Part of a small language model's weights: 10 layers.
Each number is 128 + 32 x the weight over its row's rms, rounded and kept within 0 to 255. Layers, rows and columns count from 0. Numbers have three digits each. The size before them is the row's rms in percent of the matrix's.

# layer 5 attention key, 256x256, rms 0.0565, rows 192-255, columns 64-95
091:125132143120168090169163154115223088078208177049169084133123114117161167148116102104092128159116
096:137155131083209121100114122071196096144202148144126160079177092160172087118153149129139160095128
091:121156170143148083125117126155110105130108117110141162109143138142065135170112106117154112102137
098:171095144097141093111144164153072159126118096152119120102136102110102105124121117104152120079139
086:110080163219142177188138158120128149079112110159075155119110182171117175099123118135133120109130
088:103090178058124120129124083116103112110085151090195094136119081183125148072103153166136132104187
084:124104134133075142108071142158099123131113175179090169132148154166105104128104087154165074135111
094:076122112092108148101071113139178137153107110111142152187162085104114103140108148140096151196078
088:075132115131123148135126109096178188123179087121145141155196131182102189116099186082206115116128
091:104165114127118122137144126099146176109129099082163129066151122118169145125143109108158145091165
090:112177137089094122120197145128056142106136123091125064125073076144176122132120157129097117080113
094:150106132128130135124092177125168145187142164128138159117131075106119118071121099133161130129106
087:130198091146127133088060124153086094165128166143088172090150075099139144144119133176151143102113
087:127142120085168149131161132126147121130189094095164102143167104121166091092174095127113172111135
091:179146171114130131112141157131088119145085153163125108149172160110116158138103097154156138154120
091:115104089134103163132157130145200120133128076109142128153155121091141154140105092084091182137092
096:077103106162147145131129103065192184116150077089145107114118123148114179108076156150103130097132
090:152161137118157092142152122150157089117139094106140138135113098129184109118127127086133181125122
094:140153107118082104085146132099092128145135089141150184168150089124108091130135071159163105105091
092:099153099179084116127106100089159147160162152130109171152161106162134121107117120072149174132140
095:136153104097108138141163160093072072107115158135113124155160103099149136164132160124115115119147
097:130122138154077130145177131075102113138122126127124073135098125126150106178146177123085092174152
097:155112104141147191124136097128117170159103051167082162157156128163101169080085170138147127139146
093:121062104193111087143164137104169131138174142165192172115179160126121096130108097121150179097079
094:077080110142144113162140127100202104117158109134129097125121135101142131082150183153109170148142
089:145136114119075155093118125144026137145077174125125131138139150132110138131124137172128069175142
097:130138146163095127172128157066126133132120091120187081177089120163156155128144071086086148084081
094:177116114128120126085155135093120123113121160147119127159134124186109096213187156088105190192126
095:118155149163107146047125157128142048113109118118090165140107134129094129168133148135108150115112
098:148113143147165110111118087170167117132107158132110122121092125140083051144160121134173134151089
095:124153084182141104117111118167172114125111125090105158198146103107197137098140101075115157140151
090:080082113078168115145136124125127133128123172114133038152147149126169082044102118091121153138085
089:116131129105151117098136125159165078124136113135113188126111134121064139106070090152146065133163
101:100128071121096128167137112128095114100127095138109123144122111143119106078142143100096129123099
094:120132119122101102112123152144089111171142130145144166139097160149128098111089127100084071171188
088:119099187130121126112077124154112073145121162148093143136140174182054124155118084139174033128158
089:111111112141146154196187148139125132065155122097186082132079104147183194158110112105139128106158
104:145137157125129159143150150082178158172139151139107143152153117110130104086130122110124109122142
087:136163135110183190183161158131126143110124079081132098123043085200193120169191141184128140085110
096:146094143132125133124132180100088077105077101121154125099053086145108186130168075172185133056157
096:131173155158106140118237152089095134141132153120169100171155125114165130117102112081096114110116
094:074148087149112142126128104096155178212111095141113141084139154159063102109102133073128142116097
100:178142094112175182123106100116173136104160077133151104134106090136116112131113166149100125191112
088:087181105159100112098078102169175113097103150152092165116138178138091110155112097155152093111137
094:090165104122094138125143121086201152148112166141150096171176089122111144195121132026104170175072
097:085129124165066123125174154155175179143177156120184068135147130059140180143108138060114171151095
100:180178043156129163115152097095134144152109132139130138106166193102142175151145140042164101157110
096:147175134189113133109204124094118142087153114141146087102139102135207166107112146150084110078096
096:155083072094140143110160120132097120129128144128076147130139085109142085099139179142074064162113
091:114113115164168149107179151135127150106140116141124134167117121104158112161129109110132120110092
095:087159146104164078146094090089153091142147108072096120106098112167159120110125134143073137118118
091:126149134143098141138120129124128138145134075107128140121111174160127137108133110070136124123142
091:131091105179066184135075087164105165126146125141094101104140181129092142143097136171136093173152
099:141162095077183136109100129119177148133130135132100147083160112134158090127080117106156240092052
089:130111121067121112103154165069097089124125123167135131122082128082130125128133111080038135123097
091:156111125122135118150091092134130143116134125125111080060092144141149139154124135116136140133093
086:136070154113122141113147088136093120139094155135135112126160138141101115163115196175126103096134
089:137142122108103105086109150198109136148114133161153116181128157103119081162074163142109096170146
092:090137109104152135156056150085203147175084103117138152117140125070139119176135115134149145140083
100:136086124114083117165107119109179130157160134186172155135158135112132106124103090112119194154068
098:139147108129151195169180157161111180130154100085121160137172096136129114143136175160105193127124
082:138094091108096108110132123130075117127069114115109148141144140161142147169171106143117134114087
094:060113127142169144140114127119107115075126176084139132150127156143109116137140130118150147124178
091:112114128141054102105110099133152152163116127121118135100148152154109155187124175096129100231123
# layer 5 attention query, 256x256, rms 0.0594, rows 193-255, columns 64-95
092:117149078104166142116151061066146188083191149145141116123112189129167161120165162070117139087146
090:147086143088192165121173056170119079157124104141121092126156123121132111108186103147140134100150
095:129152120156195101155130126094129076190138143110107087119102138140100116138116170151112125164109
081:065221121178190089123105152162121100162083139138182109092144198123131140099159112151127107146139
087:127081111145130187162143092139140121102105151106076104159143124166127100129099131109114126067164
085:131091160098139140123096137094140095163077133102123082162132110151109114165106079146132128131144
093:151088161101080141162038110111118127112094118080181151119150091131120130169151103125086148106169
085:091113183149116185151100119143089158157168147144150126150164158070132143131129160130120128110149
091:153152147086137104110138131145054101126137126164173183115113168083190103139153118073189123121127
089:112159103137059177103148151099087139142162146136100110143091126179129166142104104109142132189119
092:106150146078135100059133162124107074143126106086118146156162123122125131131131133123167164163081
089:172129103060145149074124116154159124155119110148133186093127121093101079121149123137139149123140
086:134164088091142122113170136083086134055113121100151142115134171145133163085186124127130130193128
094:140048135073130128109149091108192133127133135109059090114156135156140151060111093109164109138170
092:149136202119065127127052132107132163159140128126156128111149085127098138115106177156089158129070
097:119171173192077151155142120087080092089144142144136182139125093136175164191128126166084162075075
095:097125120133119106108085099195097134085079145165134141091137103137094088127110125111101173174138
097:110133104095140162098175113044095124118109166103094129128087154149145178129140135102161103114141
092:062172163139132117094168117097126182146133182127095174104149205166087157143167120150096110099141
097:126098083120056131125193143070136161121127141142132117094112135116093154091126156118138107153147
094:078128085127123096137140204091141112108147177108115094180159111136107108158121127140106172115102
090:095126128168097139146135107158109115157072063134101119123161109108150149088144104138195099109136
090:109146119166152139074121081098072138103108147126120162162101043106166111123115179141143126050123
091:095176170180056142130123151085112142136144178144162156170159142137152126153129130157104133064144
098:119119146107109151104200131081133104132144212071101058122113145087138138142147158142125081133163
095:185162153109060136127151138051051129093129071139142171163092108132180151162104167096163139073034
089:128151090129099107102094170089104131147180160144124172139118125135105152176201097151102079114086
094:123102132145125122157127089109103118087108125190160127096133172167150157191165140113098091148113
091:084148094086165129087081096095155117196128136124116168140136151171106080213177125113057131139134
093:135170143114139093068113175149099106092159054120121156153194102094161111185123138133113128126098
090:121183153162116083149171163132163151126151200133173071133160124162132056074107130106062158122152
087:177105178100172089123115135166180090171117093093077152157116153123136118136091108085123084129123
096:156120120142036183142163113076138142123080145121166087151174101103099160135089189163075133126169
089:080123165125120169134178134179128100192138132126113129159071107104134108139172129145110091105141
088:074104131128174204141173095100192101140137152159077079130104203126146162117171077146080131148200
085:115105107155117185142164171145086196084159190123171090125097136189145149090085129078175138174189
102:113132174137050140117191114063088135156125139168145133174124131111144148127151109123132102114152
088:099111073148109168139152150068127179069130134117135145071096125155157119144148096122090153151120
092:099121119148119167133133146087119089153114141166117152118112109106128071108209109072111135122094
092:114133158120097103138237134086130148201177136130094118145116128152102162117154103084208133116115
095:072172113143096164097140112114110146161097147138144152122136158149077086102193159120128108123111
095:165128140121106143138182094087130176110147139113121126133109155175099179110111164156113063150165
086:151093156132148151116082121169107105151120144183120158061160174162135150217122128157120102121103
091:120131090097141083142119070151127155138148102138180109143167110121062152137139134080109134188126
096:145136172116119108136131108142125224166103139103132152146102136130104184064178120105103127161147
099:095081119110094061128129101090155177153086121162125147049113137145115107147146182060135083118194
091:212090109157066103136189162115132155070127156137157145086153110051183092101097162153110133124179
096:135138127166069118112148137054142129130146157115063112105170131123105131145106133129122083142159
098:139152173137114110104106125127078123087128077127142186140154095052162098164082127138141171124065
092:125087175131198071133128121151147145085073112144120092142146107108155103165113126133098122147125
091:077114189188151113095098118166122117160088140173132134119148169089138178102158121176174128133116
093:122186185160097177120142164175154091126098247124156096117103097093155153140141094142150089104115
094:138106085099130099122105076101159112102084108152138135096125078120113090109135075145125115093110
090:181151098133113079141148126085130102179141132117129127082086070101108115127070181157121138167164
091:173149118151101160100082130144091154139124064166208111115145127126125149170121206172184153152082
091:145095173178097145122152062127191194123142139085138107154153067143144132122096155154173111135116
097:134071128137156158170173116154181146158106162107109052146073129146074152100104139154088108152153
088:138186142093199074140099091142118077182109066156102146127148113169121139162169172151161163128109
099:090125146122117116084120137109111174131053182121154166164120120136080167080126125172125111154091
102:149113092110081167120127144170131132094092077084127134150130087117139184163200156173084144131098
084:108134117061194118142113086098152099196121104152090123076092113157121129142163130103119097038099
085:069137146148162085177169109148103134127123208120131081111117128180119124060126128085115108095188
091:124083127128115129141095109097133130168152080095124128140154132061147164112148189105104108109146
# layer 5 attention value, 256x256, rms 0.043, rows 192-224, columns 64-95
097:127046018105071070121098097159120188174109088124121086116142111168113065121171122228155174123155
099:089113100207118131095146198046092128202137138149061129131101140132092147143107142120150096090149
098:172145058141103148144111114148114119155206129103042103072040126141112084128156064155154116116150
094:118114090140137146152116147153103204194095077179141098142125096110096077111134146187105139162128
089:158093136172146124118141106106135118154077138173201125132157083138132140091152139130138099093136
097:107081100110086100148080109094119164055098159069166105101121114160072085124099117093104150116117
102:124161137190113076105177152150121189112136110187122110161170071168142100126089045122180186094118
090:081140128153122150115115161128100185124126152111108103051082133141168128135142141074163122072110
096:074086160112090121119128134128112163143172077127095113119148126152091141146116108121155115161133
099:069145166126145107107129178152193117077107083121110130110121094086125091112157116085160133141140
097:182111099054177167103171141138154177145084105138178121144131162107136127123085189095107159228118
085:175103115071046061141131119104119129149158101148181113112143160086090166138075169095153138159082
096:099097206112148150159182052103132114116079135169199144113085099134205121076127100126102111064128
099:174180123087103083092136114084131080126147142186160115115148161097068117162117152144192149147102
090:090109152161117193112130140170152167180112098095212101128186167117114070089076114121086106136117
102:162139103136119081158139166141157145097159093105119161131167115103143108117105098107161104115118
112:144092092128123099099134187101104152182114154122131089190118120089091079124110054099164152119129
096:118087196111166117117169195115130080171138088180144121158108126097123166087124093119063121122098
101:140110151208122114102221158105139065178091139157174145123193140139154156072151066154093107125116
097:117230149139140108077136146067144090182097110062107146084112212075206121114140081147128115140109
093:134168129140110055139165182115147135097164183129118106164148149187112125182113132117142112081120
096:131096132113132134130105123150104148123114125148120098198153090121058082197119099093147103117096
099:130144188167163144120095167154142109108120119109098136095138156167139137151116181178142148137161
096:066106172149140134161165125106144125110105132123140159096103115201097097031095134118163096116187
093:124101101137102137121088099127131159076118175109193088120126081162041144108125168179091124179065
094:105142132131136215175165142207166102111132133099182094145126103129160056103107144137102134155106
096:124141116135157152127155060155157145082145131106177132125160075100168130157077148164101160125155
096:151081113136127160161153131156133139173145113125167121146148139209171083109127189138161135115084
098:096104182131151143122110066094143049094146191098112150139128121184130156109152138077109125144164
093:148063148117126153114135056171179143050174121076096086079132144102153124162093106155129117125144
089:084129182133099142096074099192101128161150120132118130176145111124152090167150148134125154114178
096:197031104083139131158091145127140121103083066134132056092156161162092087116121084152146069120130
106:163171114087125176125125136198092115165087080142196150191162116143066140128121149115181150033114
# layer 5 attention output (transposed), 256x256, rms 0.0458, rows 192-223, columns 64-95
094:119217132165137151119158200093082108065147147148148085113041100132176179111079152106155064102130
098:182140112123151121138116133165161202070143086091166143107173074161166101150117142109136112150104
095:111130123147149135120117162088114185131117108119152174171156102092093163067104191099077170140137
078:172160085123089082173124116111103095115142105070155113135089093112148138114113153061171104140180
089:081137054116122119176091174069135156119190154056116127166142215162111138186088124113116118148176
089:169180129146095123097156156178145089163119129218150110221129136108167112095099149141115101136116
095:125120091064125110147108105120117083109189160061160163128110141121183139149205151123142060176104
091:215112124153078089136138060158118096168115154097141110207185107145092128104132075133119103128120
093:125155115131129109149174092124183139114083165093174152152079117118142049100160146072112135123085
094:086110125104121109140160127154098132136111182130134114173084122150147096122134133175152096122118
094:121168119145093104145147090116106092104107127110094103118116128109199128165177114150176152073099
081:156145105160213167115122106139167112145070118100102167127108121091166105155161126085143172092109
095:139174125093135141148080165158152118126217131142068124113189186138108140182118144187183149142134
094:055154123166196156172153142155108148159129117103106131127105113130166041086102157117098125084096
085:148154090132129119154140105131098128142107114127103173106116126170176088132156149143124126097132
104:134121114136128174125120077116121127161183137157129136097135176091160110133145200126088164133167
110:107154137147057192154159118144076163097126077112114112133102153118167145095115197130113137146100
097:160149106163166184106083115148151161081169193081169150046113107130118034141182159154140128126141
101:124142123086123160115042124091112162113192082145069187061118141131106107188157137156124151163190
094:171079125141166130157096162182128177113133131201167154182131102119063132168118138085055130132115
087:116101132126213146107073106154101165159109052109159097158090092154137134055132134085139152189088
091:085131122139059124151085181134181124119192111118144126123078156133168137084118180170089140132126
095:104124096107060157104139072093084165162141122211101125088098097124107157137108114145104125135093
101:152145141109060109118058108167138115100124144184179137172175124117136172217173075192091112142093
094:158117114128147137108153148148155075142144076135083113127136143119181131117113096116162095087111
094:138124095122145092091125159145124140123155151195147168102113129090120113111169144159124070109157
092:115128080136081125100150155170133050150121142166149193075084171187094076137223133124130067131113
095:118148122139155046132106126099089195110099117176169085119061075096117147191121095080117115089141
097:090160070114095113145147153121104141149078118193100138089143092124129101168120110191134099125098
090:128152116130133152128134138137116035171041124180139176107057173139163088133199141116095109101116
091:131127105093124133111138111111081131081127151144116112068103127161113175085150129116152079145114
096:102162119156138118157163135111096076132145113105146099111048113085204173135110190047111171151084